{
  "n_layer": 10,
  "d_model": 768,
  "n_head": 12,
  "n_kv_head": 4,
  "head_dim": 64,
  "d_mlp": 2048,
  "vocab_size": 48838,
  "activation": "swiglu",
  "norm": "rmsnorm",
  "norm_place": "pre",
  "norm_eps": 1e-06,
  "positions": "rope",
  "rope_base": 10000.0,
  "rope_fraction": 1.0,
  "qk_norm": true,
  "attn_scale": 0.125,
  "bias": "none",
  "tie_embeddings": false,
  "parallel_block": false,
  "init": "normal",
  "init_std_qkv": 0.0162,
  "init_std_o": 0.0,
  "init_std_up": 0.0162,
  "init_std_down": 0.0,
  "optimizer": "muon_variant",
  "lr": 0.0141,
  "lr_mult_o": 2.0,
  "lr_mult_down": 3.0,
  "beta1": 0.95,
  "lr_head": 0.00361,
  "grad_clip": 1.0,
  "warmup_steps": 0,
  "schedule": "cos",
  "final_lr_fraction": 0.0,
  "batch_tokens": 65536,
  "seq_len": 1024,
  "doc_mask": true,
  "z_loss": 0.0001,
  "train_tokens": 803700000,
  "steps": 12264,
  "dataset": "wikipedia_en"
}
Each number is 128 + 24 x the weight over its row's rms, rounded and kept within 0 to 255. Layers, rows and columns count from 0. The size above them is the row's rms in percent of the matrix's.

# layer 4 MLP gate, 2048x768, rms 0.293, rows 214-318, columns 64-127
size [ 99  94 104  97  99  98 108 107 101 101  98  97  98  99  97  99  95 100 103  99  96  98  99 103  97 102  93 100  99 102  98  96 101 107 110  96  97 103  98  96 100  95 107  97  96  92  96 100  98  98  96  96  97 100 110 100 105  95 103 103  96 104  96 100  96 106 103  95  98 105 111  97  97  92  96  98 102 100 105  92  94  95 102  93  94 107  99  96  97 108  98 103  97 102  93 102  99 101  91 107 102 101 100  96  92]
[[ 84 155 130  95 126 102 132 142 104 102 155 136 131 114 145 134 106 132 109 153 160 159 143 158 108 115 101 101 123 113 150 107 119 170  96  75 129 105 112  62 165 168 101 114 151  88 100 130  80 103 141 157 140 128  99 171 134  92 115 131 137 111  94 127]
 [105 139 117 154 116 159 117 138 138 180 130 134 115 129 110 138 137 113 128 104 155  89 136 196 148 108 104 115 134 125  74 144 155 169  72 149 163 125  95 122 164 134 101  53 142  72 154 143 125 118 139 115 117 127 109 115 121 150 153 133 150 134 127 136]
 [167 148 131 144 138 111  98 133 135 118 154  82 111 116  91 137 136 123 104 139 144 107 155  64 136 149 107 146 106 132 200 141 110 128 108 183 133 134 155 108 131 122 148 121 119 109 181 107 106 122 153 101 169 160  86 108 168 155 139 170 125 118 127 132]
 [158 151 141 164 109 120 132 162 120 127 142 129 114 143 124 113 141 158 118 111  91 134 113 112 116 149 112 107 142 109 186 150 131 100 149 149 154 153 133  92 153 134 119 119 116 155 112 128 147 120 164  97 143 108 155  95  94 121 108 129 123 138 110 128]
 [121 110 113 101 132 118 107 150 137 117 136 132  78 143 124 116 123 108 122 146 107 173 154 148 131 103 117  96 110 152 136 117 127 107 102 117 134 126 189 123 126 146 160 137 159 151  92 121 109 144 116 139 154 158 151 127 159 146 141  93 127 138 125 145]
 [ 90 106  99 137 123 105 129 111 129 141 139 113 142 110 133 137 164 123 137 147 158  90 121 101 113 127 146 114 162 103 118 141 132  99 105 108 148 166 155 132 111 133  86  85 166 143 143 157 128  92  78 104 110 118 116 108 149  84 129 120 161 174 136 128]
 [179 139 120 164 125 112 101 113 129 105 116 149 121 143 146 104 145 111 106 140 124 147 149 121 104  95  77 138  96 110 131 157  97 156 127 177  83 152 145 155 109 121 151 110  82 159 143 122 129 122 144 117 160 157 135 121 140 105 126 116 128  99 103 139]
 [159 167 144 119 134 149 150 116 146 129 141 135 119 146 137 162 129 143 117  97 141 132 118 136 128 118 134 133 178  80 152 108 143 147 104 110 148  97 134 100 152  88 116 117 137 133 170 141 101 164 149 146 153 113  97 141 152  95 112 106 144 149 107 122]
 [114 134 121 126 105 131 126 129 113 125 138 102 175 162 159 125 150 133 106 132 174 135 105 119 111 114 152 169 126 161 133 144  86 142 140 144 127 147 114 149 124  95 124 114 112 112 103 112  69 124 156 166 134  97 148 139 158 138 113 161 131 103 109 179]
 [136 135 140 100  89 134 149  84 127 144 136 161 145 191 109 123 136 115 100  75  97 164 109 160 106 123 148 100 121 117 109 137 148 128 109 106  86 149 111 111  91 126 136 149 107 124 140 152 123 117  51 132  83 138 104  98 125 136 126 160 125 114 157 134]
 [145 105 180 131 105 156 136 124 110  75 115 107 114 112 126 119 119 118 118 104 107 134 128 147 187 120 146 130 114 121 121  89 125 142 119 155 171 146 130 132 110 135 171 128 127 163 135 106 125  54 126 124 144 107 157 150 133 164 152 100 114 113 137 144]
 [124 143 152 144 144  89 167 127 129 109 160  72  79 142 122 132  89 141 128 125  96 164 130 160 116 147 112 119  92 144 136 145 162 166 165 111  96 152 126 118 183 134 115 189 122 136 123 161 132 129 150 160 138 128 140 164  89 140  99 109  95 104 130  81]
 [149  95  98 155 132 137  89 129 114  85 113 135 115 172 105 153 129 147 138  89  86 139 130 141 124 142 110  67 133 151 109 118 103 122  94 104 142 103 129 121 134  85  79 150 120  99 143 172  94 164 100 121 148 131 114 156 134 121 150 129 128 108 126 159]
 [143 113  92 137 100  94 153 148 121 159 103  76 137 132  80  97 146 112 124 153 106  94  95 113 147 148 150 143 141 120 134  92 107 145 136  96 158 147  92  91 159 151 108 138 117 144 105  78 132 146 153 109 144 136 128 138  94 166 124 111 151 148 136 137]
 [166 161  97 117 160  64 120 128 139  83 135  99 149 161  81 123  94  97 129 133 115 113 125 184 134 151  92 157 146 128  93 114 135 119 174 142 111 140 125 111 126 121 106 126 115 130 177 157 187 140 144 124 148 113 153 111 130  99 137 124 105  84 157 121]
 [102 127 132 145 133 169 120  81 162 166 114 128 117 150 143 131 118 142 116 129 123 139 191 130 138 111 130 141 131 128 123 127 136 132 160 146 104 174  83 108 130 132  84 146 119 100 128 132 166 139  77 119 147 128 159 160 110 121 136 118 137 113 149  90]
 [108 138 156 129 122 124 147  99 203 129 129 142 121 126 142 184 117 134 111 101 114 148 128 137 120 118 137  97 121 125 118 158 127 132 158  90 175 123 134  97 134 171 126 138 129 138 142 123 146  97  81 134 122 138 158 137 147 157  87 159  98 118 140 123]
 [ 99 138 106 175 116  95 148 100 133  95 144 153 124 165 114 137 149 170 126 125 150 148 139 102 108 148 105 108 101 134 131  95 126 176 151 142 145 139 112 118 137 163 135 159 113 171 119 116 168 154  82 109 139 123 145 150 158 144 137 136 169 173  74 141]
 [121 120 132 125  93 128 119 140 113  90 108 177 132 123 115 140  96 147 119 121 163 126 156 123 137  97 125 158 148 167 111 102 110 123 155 139 121 112 105  83 178  82 161 136 116 103 108  90 116 150 136 123 122 117  92 137 132  94 127 127 124 103  92 132]
 [148 102 136 134 110 163 172 110 111 103 109  85 121 124 114 132 150 124 129 158 134  93 122 154 151 139 115 150 103 144  94 102  92 133 136 149 168 110 149 110 144  91 114 143 111 149 138 137 146  92 144 107 127 103 152 134  58 191 136 130 168 121 128 120]
 [ 95 100 120 119 121 140  69 115 121 138 161 197 138 159 161 100 169  79 123 168 120 113 184  66 169 152 127 154 109 134 119 139 146 138  87 113 112  96 137 130 153  94 144 138 164 136  99 136 128 125 153 131 113 116  71 121 125 143 161 126 124 128 148 154]
 [138 153 155  84  97 164 117 151 147 152 174 158 177  83 149 146 124 146 128  91 106 118 157 145 116 117 118 121 121 113 105 115 135  90 152 144 156 122 122 150 101 147  80 105 102 141 122  87 128 138  87 129  96 144 172 102 152 151  99 159 125 102 111 112]
 [ 94 140 118 102 141 114 147 161  92 146 130 117 104 129 142 108 148 101 143 121 120 124 139 128 154 111  92 112 143 145 109 134 119 121 101  85  96 111  82 161 159 115 107  97 113 150 154 150 124 129 113 124 149 120 127 123 170  93 100 144 177 140 141 150]
 [112 170  94 139  94 119 147 106 112 138 152 129 119 149 174 151 148 129 169 142 138 113 127 125 109 113 125 123 110 107 154 137 111 106 128 101 147 150 128 137 113 132 136 175 126 166 126 141 115 140 166 135 105 105 144 169 122 108 155 128 131 161 147 123]
 [140 154 157 109 148  84 136 122 158 129  86 130 130 139  87 186 147 148 136 106 174 129 151 128 104 142 181 111 134 156 176 156 146 116 121 152 106 158 122  89 117 117 162 108 119 142 134 106 120 133 113 123  81 117 111 144 131 151 124 134 111 151 132 146]
 [103 140  95 107 182 122 175 146 134 116 147 134 106 107  95 161 118  87 140 165  99 106  91 137 144 104 117 135 110 130 173 109  85 133 155 166 133  95  97  79  59 130  91 159 161 146 149 165 125 154 124 141 143 135 165 119 109 164 154 164 158 137 116 120]
 [176 146 110 109 118 138 155 127 115  88 150 136 115 131 147 151 126 143 108 146 128 169 136 131 104 135  75 149 134 112 128 105 154 102  79 127 131 105 113 158 132 107 216 105 130 149 110 126 142 165 111 116 112 158 151 140 156 122 127 131 103 106 121 146]
 [124 142 139 107 130 114  92 137 111 119 119 168 133 138 130 142 196 122 150 140 136 122 115 115 163 110 121 146 116  91 148 166 101 108 144 124  89 136 140 118 151 154 154  87 120  76 137 124 119 160 138 120  95 127 159  87 134 115 156 119 138 119 152 107]
 [140 115 143 181 137 113 113 130 113 120 134  86 114  67 121 107 127 109 128 118 135 164 124 107 131 157 119 118 153 130 118 121 121 124 110 146 110 153 120 171 136 117 139 111 102  95 145 138  85 110 136 136 123  87 138 112 129 186 190 132 157 104 124 146]
 [159  98  96 132 169  96 152  80 141 128  73 133 133 152 152 166 124 141  68 147  92 140 133 159 111 120 155  69 165 128 153 105 172  93 144 113 118 161 112 109 125 153  98 121 130 135 124 140 123  86 130 137 143 157 130 112  90 150 158 133  93 111 120 122]
 [168  83 120 127 127 128 153 155 124 116 120 143 136 117  76 106 180 170 104 133 132 104 146 138 148 157 152 148 103 102 139 136 151 139 135 156 122 131 148 103 137 128 164 163 108 109 138  93 142 127 116 132 117  82 139 167  91 144 156 133 117 172 140 117]
 [111 149 113 111 131 133 113 111 133 106 160 114 143 139 125 166 123  97 172 124 162 132 143 133 115 104 146 148 129 158 132 108 110  95 145 139 142  99 101 134  99 112 103 143 139  79 138 133 137 118 198 149 183 124 100 137 117 141 109 134 166  94 157 117]
 [145 132 143 168 134  97 160 131 144 140 140 155 146 118 151 115 134 118 158 117 149 120 150 134 176 179 124 117 134 160 135 119  94 135 128  97  89 141 113 103 105 124 157 156 131 120  97 114 165 132 106 149 157 141 109 149 132 139  99 130  94 118 133 134]
 [104 105 149 129 114 106 114 126 123 133 165 120  99 112 149 119 111 154 133 122  87 130 169  93 116 129 104 148  83 120 122 108 133 158  93 130 151  97 125 111 109 117 149 122 103 130 114 108 153 152 126 119 160  83 134 114 152 157 155 118 124 116  92 139]
 [107 146 128  76 131  92 158 146 147 124 158  87 153 171  98 119 117 110 155 107 142 119 138 124 100 136 151 121 105 121  93 106  87 153 157 139 110 142 111 171 111 160 117 152 148 114  94 130 144 115 144 164 179 107 119 111 133 118 106 133 156 164 150 120]
 [ 75 121 163 133  96 164 145 141 125 137 152 138 105 115 113 156 144 137 123  84 132 113 102 111 150 138 111 126 131 123 145 135 117 138 107 134 135 123 103 101 137 129 145 127 113 119 115 123 110  99  93 152 134 119  75 131 153  68 126 114 125 104 130 126]
 [126  85 145 100 167 125 146 123 116 104 117 111 136 126 111 119 139 106 148 128 155  96 125 111 116 154 122 141 117 117 102 162 148 101 127 171 108 176 132 102 111 137 123 112 141 110  81 159 114 136 151  93 140 121 137 120 146 128 109 135 122  84 100 159]
 [122 146 157 125 129 102 152 140 120 173 117 110 143 106 137 122  86 128 140 134 144 115 121  98  71 151 151 105  54  94 129 114 111  89 201 127 123 150 117 121 145 108 166 225 116 156 119 124 120 123 139 128 157 135 127 150 128 156 119 129 134 132 108  97]
 [141 104 136 155 102 106 133 126 138 115 154 140 119 111 128 115 129 130  92 136 137  75 112 114 150 127 135 117 161 110 148 128 124 126 122 107 127 154  91 166 165  93 151 114 130 172 119  99 102  81 138 159 119 177 112 123 127  95 149 125 124 100  89 133]
 [107 118 136 100  92 144 103 121 119  76 113 132 153  54 123  80  70 130 143 126 105 122 143 107 119 131 117 143  90 112 138 157 158  97 138 157 136 142 151 113 129  84 144 108 162 158 137  76 135 154 100 154  96 104 101 130 120 120 112 138 123 146 114 142]
 [126 192 117 126 147 133 127 131 110 126 114 127 107 115 177 124 142 122 166 111 120 173 137 101  96 110 148 144 109 123  94 108 144 118 155 132 172 134 128 111 122 153  70 130 177 139 171 144 107 151 128 109 142 108 125 125  88 109 101 131 131 138 112 105]
 [116 149 134 126 113 132 121 126 117 208  79 136 150 107  91 140 161  99 133 134 100 107 175 132 103 127 143 141 160 101 139 144  91 155 161 154 122 106 145 137  97 127 139 146 124 127 143 136 165 154  76 160 120 105 201 166 125 122 114 160  89 136 109 140]
 [ 70 153 159 147 121  95 110 106 119  99 114 115 126 125 105  97 143 151 127 125 196 153 144  93  84 144 121 116 115  82 133  84 141 145 129 133 138 137 154 148 139 176 127 134 170  94 135 131 152 147  92  83 116 135 191 114 160  88 126 122 141 117 106  65]
 [141 151 105 153 149 105 135 106 125 125 141  98 147 158 122 143 129 139  89 157 144 132 115 152 128 132 113 105 161 122 140 107  98  90 154 136 132  98 104 114 160 136 136 176 141 137 122 118 145 137 133 144 105 117 153  83 161  79 141 116 165 133 155 122]
 [109  90  80 148 138 125 106 120 127 110 138 119 176  34 145 159 150 107 142 142 135 146 116 130 115 154  95 110 129 124 145 139 133 132 123 143 123 102 122 106 111 135 139 133 150 180 159 149 161 109 108 107 120 109 119 125 148 120 145 111 132 114 164 116]
 [128 133 108 128 101 124 121 169 121 130 186 122  99 162 132 110  93 131 149 137 144 121 150 140 126  99 144 146 142 128  83 136 153 181 130 157 180 133  58 100 142  99 135 155 117 118 128  97 137 120 124 105 140 131 131 107 123 102 106 158 147  86 156  87]
 [137 118 155 148 102 131 116 129 125 167 153 140 136  80 160 134 135 125 158 114 145  97 111 118 101 163 141 138 185 125 121 131 141 150  75 101 155 115 163 132 144 118 159 134 122 157 101 128 115 150 125 128  88 169 107 101 140 124 117 121 112 143 110 120]
 [135 154 127 123 158 110 112 150 151 116 128 113 108 113 133 114 116 134 128 109 138 127 127 108 129  70 166 176 103 175 164 119 112  84 119 166  95 137 111 106  97 129 147 153  89 209 112 152 107 103  92 132 145 127 121 113 112 147 123  90 124 184 144 132]
 [116 100 126 148 144 124  79 133 135 109 130  79 148 168 140 142 138 145 175 152 113 145 124 137 104 105 154 133  88 106  74 118 116 121  83 135  98  94 129 127  91 162 120 145 147 109 114 125  98 169 175 120 140 126 110 140 120 123 106 132 122  94 146 170]
 [138 117 150 141 132 133 173 166 122 141 120 151  87 159 162 118 134  93  95  94 108 175 126 138 103 174 119 115 114 148 133 106 107 133 148 154 100 163 101 133 130 166 121 184 114 162 138 138 133 135 104 130 146  91 127 129 161 144 132 124 109  95 126 169]
 [123 135 145 119 113 140 133 178 151 124 165 111 135 199  98 167 141 150 126  99 107 163 165 128 202 114 115 112 109 106 107 126 131 119 171 139 141 147 139 142 116 116 123 150 104  90 116 140 164 111  99 112 140  99 147  99  81 180 113  87 157 118 137 125]
 [132 137 183 171 105 111 131 120 132 128 106 190 128 123 142  95 149  97 129 142 157 144 132 143 161 124 133 162 131 128 129  98 102 123 129 111 138  90  87 120 140 143 181 130 156 124 126 115 137 140 142 104 119 136 137 114 134  89 146 118  97 129 111 118]
 [113 116 130 148  91 133 105 163  99  94 120  86 108 133 120 118 126  89 127 103  81 166 143 117 125 146  94 146 122 143 115  79 147 115 112 155 104 153  78 158 146 127 128 152  87 151 135 120  80 156  99 101 163  98 150 151 142 106 176  98  87 128 131 142]
 [134  88 150 125  85 120 144 132 138 162 132 113 157 145 127 113 147 137 162 129 145 111 173 123 152 113 121 125 138 105 127 120 177 120  89 100 127 112 142 142 139 161  83 106 110  92 150 127 126 142 169 174 115 127 157 137 121 163 171 101 150 158 152 138]
 [153 149 107 121 118 105 151 114 103 112 128 125 123 179 116 137  88 130 141 139 158 154  81 110 126 114 143 124 109 131 148 147 151  86  66 114 130 133 131  57 120 138 100 142 161 109 115 128 145  92 144 142 153 154 109 109 132 123 145 133 149 167 106 158]
 [ 93 151 125 120 108 111 142 149 115 114 142  98 159  95 130 127 155 119 121 105 119 132 140 138 133 127 116 137 150 134 133 153 135  89 153 138 101 166 117 134 138 131 127 127 122  97 137 128 126 160 148 100 104 132 151 133 143 138 122 134 176 133 120 115]
 [ 93 142 120  96 107 165  67 168 114 199 141 170 126 140 141 156 159  85 144 146 103 115 129 124 132 132 154 114  89 162 124 141 119 155 145 135 116 151 139 124 149 129 123 119 104 118 121 161 131  63 149 127  97 129 115 138 144 128 175 134 139 135 152 111]
 [149  96 117 108 110 104 120 105 155 122  81 158 118 120 146 102 102 132 139 109 130 126 143 103 138 123  83  89 132 116 139 144 104 113 110 176  71  79 124 118 133  99 157 137 136 108 118 105 106 131 188 135 104  98 101 134 143 157 130 132 130 128 123 155]
 [118 127 144 148 148  96 137  94 152 112  78 136 104 155 141 126 133  93 142 124  77 169 140 101 122 152 166 110  92 129 179 136 100  97 173 182 108 151  82  98 109  99  87 115 153 144 128 106  95 128 128 120 117 126  96  99 111 122 113 128  82 127 139 102]
 [130  99 125 113 173 126 130 120  86  87 127 113 118 179 147 123 122 130 182 125 185 118 116 145 125 127 115 188 107 145 106 130 132  99  89 143 102 167 146 151 100 111  90 104 176 106 128 125 113 123 187 101 130 126 153 107 158 112 124 121 128 135 119 123]
 [112  87  98 163 139 149 151 140 135 130  85 142 151 148 160 136 144 123  97 165 123 147 135 116  99 121 165 137 101 114  80 117 149 136 129 112 112 142 134  97 142 106  82 127  74 131 146 145 109 149 132 115 155 161 132 126 134 113 114 170 153 124 147 121]
 [135 112 136 153 131 103 151 149 119 164 107 128 132 139 125 112 175 141 132 118 144 142 128 156 109 101 124 138 136 174 153  86 108  80  90 120 139 104 148 128 177 107 155 135 150 124 126 152 160 133 109 128  54 102 168 123 143  92 146 135 155 111 144  90]
 [126 122 136 147 162 140 156  86 158 112 161 149 110 105 129 143 106 121  94 146 141 146 175 115 105 114 159 169 112 147 148 163 118  86 150 100 101  93 183 151 103 135 176 169 125 134 123 108 104 130 120 110 103 112 155  98 134 118 131 143 171 150 120  97]
 [123 125  82 140 122 103 133  93 140 110 121 126 128 118 171 116 163 122 132 119 142 148 158 133 154 145 124 166 132  97 133 117 120 114 110 182 119  77 118 163 162 115  90 163  79  92 115 146 115 149 104 107 133 115  98 198  96 150 108 132 139 132 142 149]
 [112 126 145 132 130 141 102 151 146 118 113 151 127 169 174 168 121 156 111 146 140  95 136  61 138  86 160 148  81 116  80 112 145 158 156 103 136 139 122  71 185 103 172  86 147 101 129  98 121 122  92 140  82 157 107 152 140 165  97 134 183  98 130 147]
 [125 125 150 106 126 103 119 113  95 169 133 171 139 116 156 161 114 127 117 126 128  95 108 129 121 131 180 144 117 102  98 156 138 142 122 143 151 138 148 136 106  60 154 104 183 166 159 130 142 103 102 111 132 110 125 153 127  93 141 126  75 120 116 127]
 [112 183 116  98 122  86 121 109 117 123 126 137 123 145  93  86  91 119 103 104  85 123  90 177 136 101 155 136 108 170 115 128 118 137 142 142 127 116 142 144 106 145 128 155 147 118 101 169 126 108 137 115 112 148 172 140 110 106 143 120 156 159 193 124]
 [113 116 140 141 178 140 109  94 123 139 109 127 100 178 150 158  90 131 101 146 157 105 113 123 119 149 109  95 128 138 143 119  98 165 124 118 123 154 113 160 127 111 122 126 135 131 152 128 123 153 150 154 126 162 115 155 108 179 121  81 128 141 125 117]
 [123 131  83 144 107 136 125  93 102  81 113 148 154 136 156 142 124 140 124 117 135 133 131 153  92 138 120 145 126 112 121 137 120  62 124 158 103 152 147  84 128 100 139 122 145 116 123 137 144 145 129 137 185 163 114 143 111 141 123 144 132 156  97 111]
 [113 103 139 122 175 136 156  72 103 122 140  85 105 105 135 109 142 123 143 117 112 101 125 123  89 104 164 156 120 127 161  83 100 107 105 137 103 124 125 117 127 112 152 115 125 162 111  87 131 124 108 128 129 113 103 128 113 154 148  97 160 119 148 107]
 [165 161 114 140 118 118 129 152 167 120 166 118 133 181 146 143 130 124 151 156 109 125 140 140 141 112 108 114 149 124 164 143 130 128 148 126 133 127 101 131  89 132 156 103 153 140 151 160 103 154 123 118 150 131 121 138 112 111 129 174 140  91  93 144]
 [161  97 160 113 137  98 130 124 127 160 165 143 176 150 103 136 152  87 115 122 110 124 142 156 126 155 132 118 164  98 124 125 114 147 134 116 139 179  96  92 104 164  93 129  85 107 111 115 136 169 105 114 164  92 162 141 110 126 163 125 139  88 106 160]
 [142 134 157  93 182 127  74 134 153 134 155 148 131 170 143 126 144 113 102  98 120 118 138 116 147 118 102 154 112 136 138 120 130 152 136 136 154 135 111 100 156 112 143 103 175 125 130 104  92 129 119 130  88 144 134 140 126  95  89 163  77 118 117 161]
 [114 120 109  81  94 115 194 108  91 110 113 102 134 118  78 108 155 134 156 123 116 112 150 125 134 118 128  90 111 151 167 118 106  97 124 149 115 130 104  89 105 120 125 191 114 149 117 123 117 164 125 100 109 156 154 122 146 113 153 132 126 158  99 129]
 [140 105 130 132 145 141 187 155  80 128 113 106 154 100  99 136 132 143 162 113 108 149 135 147 178 126 108 113 155 119 128 152 160 129 117 134  96  69 124 125 102 136 131  97 110  98 143 155 124 108 138 156 123 100 152 135 123 116  93 166 124 114 115 121]
 [127 177 114 107 161  89 137 147 120 156 117 130 117 145  94 148 141 133 141 141 109 104  79 127 178 126 118 161 120 134 144 150 106 125 143 133 111  98 143 119 158 112 120 171 124  98 134 139 146 138 127 141 197 136 111 153 110 130 101 158 124 113 134  80]
 [112 153  96 147  83 130 123 128 106 130 166  73 155 163 135 129 145 112  70 146 168 112 100 158 110 144 140 121 152 103 175 124 149 116  83 140  99 101 156 156 122 130 161 127 145 107 114 128 150 163 106  72 134 129 139 132 121  88 145 134 100 131 111 110]
 [115 121 136 101 103 102 109 145 155 130 104 132 162  80 152 127 113 154 128 100 114 104 110 140  97 126 147 126 118 121 109 131 132 140 138 110 166 160 144 109 127 135  67 104 156 114 142 173 116 112 108 142  99 175 161 128 167 119 140 134 139  86 112 111]
 [123 120 125 125 144  87 172 135 142 116 124 126 126 143 173 136 157 183 117  96 130 127  94  85 158 182 122 126 107 140 137 129 161 103  95 172 119 163 120 137 111  98  96 144  96 132  76 137 171 137 133 131 138 107 155 110  95 123 114 175 139 190 150 163]
 [113 139 174 116 114 172 121  86 155 120  81 142 187 126 115  78  86 115 117 188 140 106 128 150 165 138 147 119 111 121 111 122 108 127  97 114 129 138 144 131 182 127 100  89 157 143 161  92 105 135 174 137 131 164 146 120 119 136 115 167 145 167 102 128]
 [107 126 146 140 105 126 117 117 139 124 131 136 137 164  92 111 158 122 150 180 144 106  99 149 141  89 133 115 131 144 141 125 140  87 131 144 147 109 156 118  96 146  87 138 152 122 175  98 105 146 160 125 129 131 154 141 123 139  97  86 166 107 119  96]
 [166 130 121 147 122 130 124 134 103 137 131  75 156 101 128 140 146 107 123 138 152 128 132  93 132 162 122 129 141 160 118 106  90 156 163 149 145 122 163 152 160 102 124  82 162 123 164  90 132 146 113 129 183 125 149 101 190 127 108  85 145 147 131 151]
 [134 153 150 166 122 128  90 135 114 141 123 123 129 152  87  86 125 122 167 135 152 135 113 129  86 121 132  85 146 149 133 132 125 114 150 128 114 167  91 172 155  97  81 130 110 141 113 152 149  83 128 150 143 149 176  59 130 144  85  75 148 122 151 122]
 [139 152 125 104 137 128 122 148 136  82 153 107 147  99 132 103 123  95 135 152 143 109 119 130 115 146 187 134 106 102 138 167 140 138 111 177 113 129 161 137  81 127 169 134 175 149 168 158  95 121 156 173 138  64 151 167 143 132  95 175  90 114 175 136]
 [115 160 132 100 147 147 145  96 102 135  68 107 107  72  73 124 134 148 132 112 146  99 139 118 154 128 121 156 139  79 124 162 123 122 134 122 162 114 135 134 136  92 150 130 153 128 126 121 160  99 118 102 131 131  97 154 134 138  88 159  98 112 120 148]
 [ 98 131 161 131 126 135 130 166  76 174  95 133 119 104 119 126 171 123 153  89 109 160 138  98 130 135 138 107  99 118  61 118 108 158 128 143 112 131 139 152 112 146 140 129 124 147 156  80  99 157 124 109 154 128 148 131 153 119 152 106 150 141  95 151]
 [129 130 149 140 112 129 108 116 136 146 124 133 102 116  80 140 124 150 128  85 131 132 149 107  96 111 104 119 106 159 187  93  98 104 106 148 152 104 102 151 142 117 130 156  95 133 138 122 180 170 146 130 135  77 147 167 132 130 159 142 189 116 116 172]
 [111 137 131 101 156  92 130 130 132  96  79 120 120 146 128  82 168  71 135 101 142  98 135 159 109  86 126 102  90  93 140 128 128 151  92 140 176 115 110 125 130 104 176 109 107 166 146 145 127 101 119 131 157 165 114 141 142 114  90 128 111 161 122 137]
 [142 136 155 139 130 138 149 122 120 112 133 112 122 132 122 148 109  76 147 141 177  89 192 170 140 122 113 110  95 144 169 144  61 176 142  82 181 135 134 109 128 145 144 127 108 143 120 130 115 117 112 124 150 137 130 116 115 119 135 126 116 109 117 149]
 [143 156 117 149 156 107 110 106 169 128 124 164 164 111 126 181 104 152 142 134 123 118 143 114 123 151 111 126 111 117 145 142 103 147 117 152  93 122 111 112  90 172 155 107  84 124 147 103 136 130  69 134 113 115 124 138 129 170 147 136 153 132 133 129]
 [117 131 145 123 123 124 126 114 108 138 115  92 118 125 128  85  92 139 143  97 116 163 144 143 130 117  95 113  99 141 134  91 157 123 112 115 107 140 141 152 162 129 108 123 122 165 117 180 116 117 138 146 131 122 224 115 116 136 104 152 147 169 100 152]
 [147  73 146 154 156 108 136 117 146 109 147 115 169 179 159 145  89 122  83 112 172 129 117 132 122 158  97 129 155 136  93 148 126 161 137 145 124  98 138 132 116 107 111 123  95 151  85 103 112 132 121 115 121 123 134 107 136 128 124 150  84  85 133 104]
 [106 108 140 154 163 111 162 123 147 136 129 159 140 142 149 111 135 159 138 195 114 111 148  98 143 131  91  68 125 133 108 106 137 171 157 112 149 117 114 126 149 157 123 113 144 139 122 154 179 102 132 129 150  72 156 121 133 133 146 103 144  92 130 139]
 [100 165 105 118 140 120 125 123  90 128 133 110  80 140 149 146 129 140 133 136 102 122  92 172 142 137 150 178  65 109 148 127  97 100 152 122  91 132 136  76 112 139 133 129 138  97 169  82 170 139  98 119 110 119 131 119 133 110 105 112 180 131 173 123]
 [122 128 121 140 138  88 133 120 137 107 151 154 145 131 152 123 101 127 129 163 103 152  97  71 126 135 139  88 185  86  82 115 113 120 121 153 154 140 127 115 133 147 120 145  92 116 155 166 106 102 131 126 123 150 142 121 150 126 152 120 119 169  86 127]
 [115 162  67 124 137 116 110 153 136 144 121 127  64  96 120 122 136 104 158 119 158 129 164 121 122 132 144 109 124 108 164 134 140 136 115 125 149 127 116 111 125 154 158  98 195 160 102 125 132 147 107 130  91 132 147  97  72 151 115 121 152 116 107 133]
 [119 101 111 108 161 135 130 127 106  99 144 124 110 176 123 119 109 132  80 103 115 142 138 128 163 169 115 114 123 147 100  96 144 163 143 117 119 108 127 128 160  71 130  88 125 155  85 107 119 153 160 132 107 113 120  87 127  93 110  94 117 140 120 162]
 [124 129 106 141  82 113 169 158  94 136 117  92 111 136 140 127 124 114  96 162 142 108 142 179  80 125 107 148 129 110 117 120 114 123 119 107 128 128 153 138  96 124 120 154 144 101 119 112 142 133 104 113 132 118 136 107 131 112 132 115 135 105 169 154]
 [130 112 125 111 140 122 120 142 195 123 121 143 131 130 102 137 162 112 149 113 156 145 135 130 170 116 178  62 127 169  96 181 143 124 163 139 144 159 125 106 152  85 148 145 140 152 140 107 145 152  80 121 141 117 131  78 130 122 151  93 138  89 135 142]
 [101 144 119 117 140  88 170 144  91 143 115 130 121 111  96 130  94 125 104 143 159 135 132  84 115 191 134 148 110 146 159 106 150 102 151 166 153 156 106 129  64 110 147 175 126 132 147 108 133 121 136  74 123 122  88 124 117 145 139 158  73 134 153 131]
 [115 124 129 123 130 130 170 150 133 115 134 111 105 132  98 116 130 107 122  85 155 175  99 156  97 119 113 164 112 146 135 152 118  68  77 119 135  91 105 160 129 138 132 152 132 149 130  86 153 150 176 106 129 101 120 129 139 123 114 178 101 108 147 156]
 [163 122 136 114 105 113 131 156 134  99 100 143 143  88 120 116 118 108 137 127  90 127 153 134 139 115 153 103 133 124 157 135 113 145 154 140 120 106 140 140 105 139 100  83 140  82 118 146 130 179 124 152 135 176 134 166 145 111 138 132  87 175 130 158]
 [115 161 141 134 120 108 161 134 130  91 147 115 124 116 130  82  97 103 133 165 119  82 134  99  76 138 130  78 125 125 131  76 136 160 122 199 144  94 150 104 154 118 146  87 137  92 162  83  92  92 107 173  94 158 118  93 167 138 120 149 121 104 133 109]
 [117 128 123 164 129 134 120 138 142 116 107 126 143 150 111 133 144 139 131 132 162 137 129  96  92 113 119 121 119 146 116 131 120 153 112 149 112  83 130 139 112 104 140 141 169 111 156 171  96 144 123 138 109 112 162 124 135 105  83 132 162 129 121 110]
 [116 163 131 164 118 104 137  76 168 132 150 125 132 147 157 132 101 141  97 135 124 160 107  98 106 136 141 147  99 103 112 125 110 148 120 149 160  93 136 144 114 146 142 175 147  93 126 123 135 101 114 155 122 135 124 160 105 118 117 140 148 107 186 141]]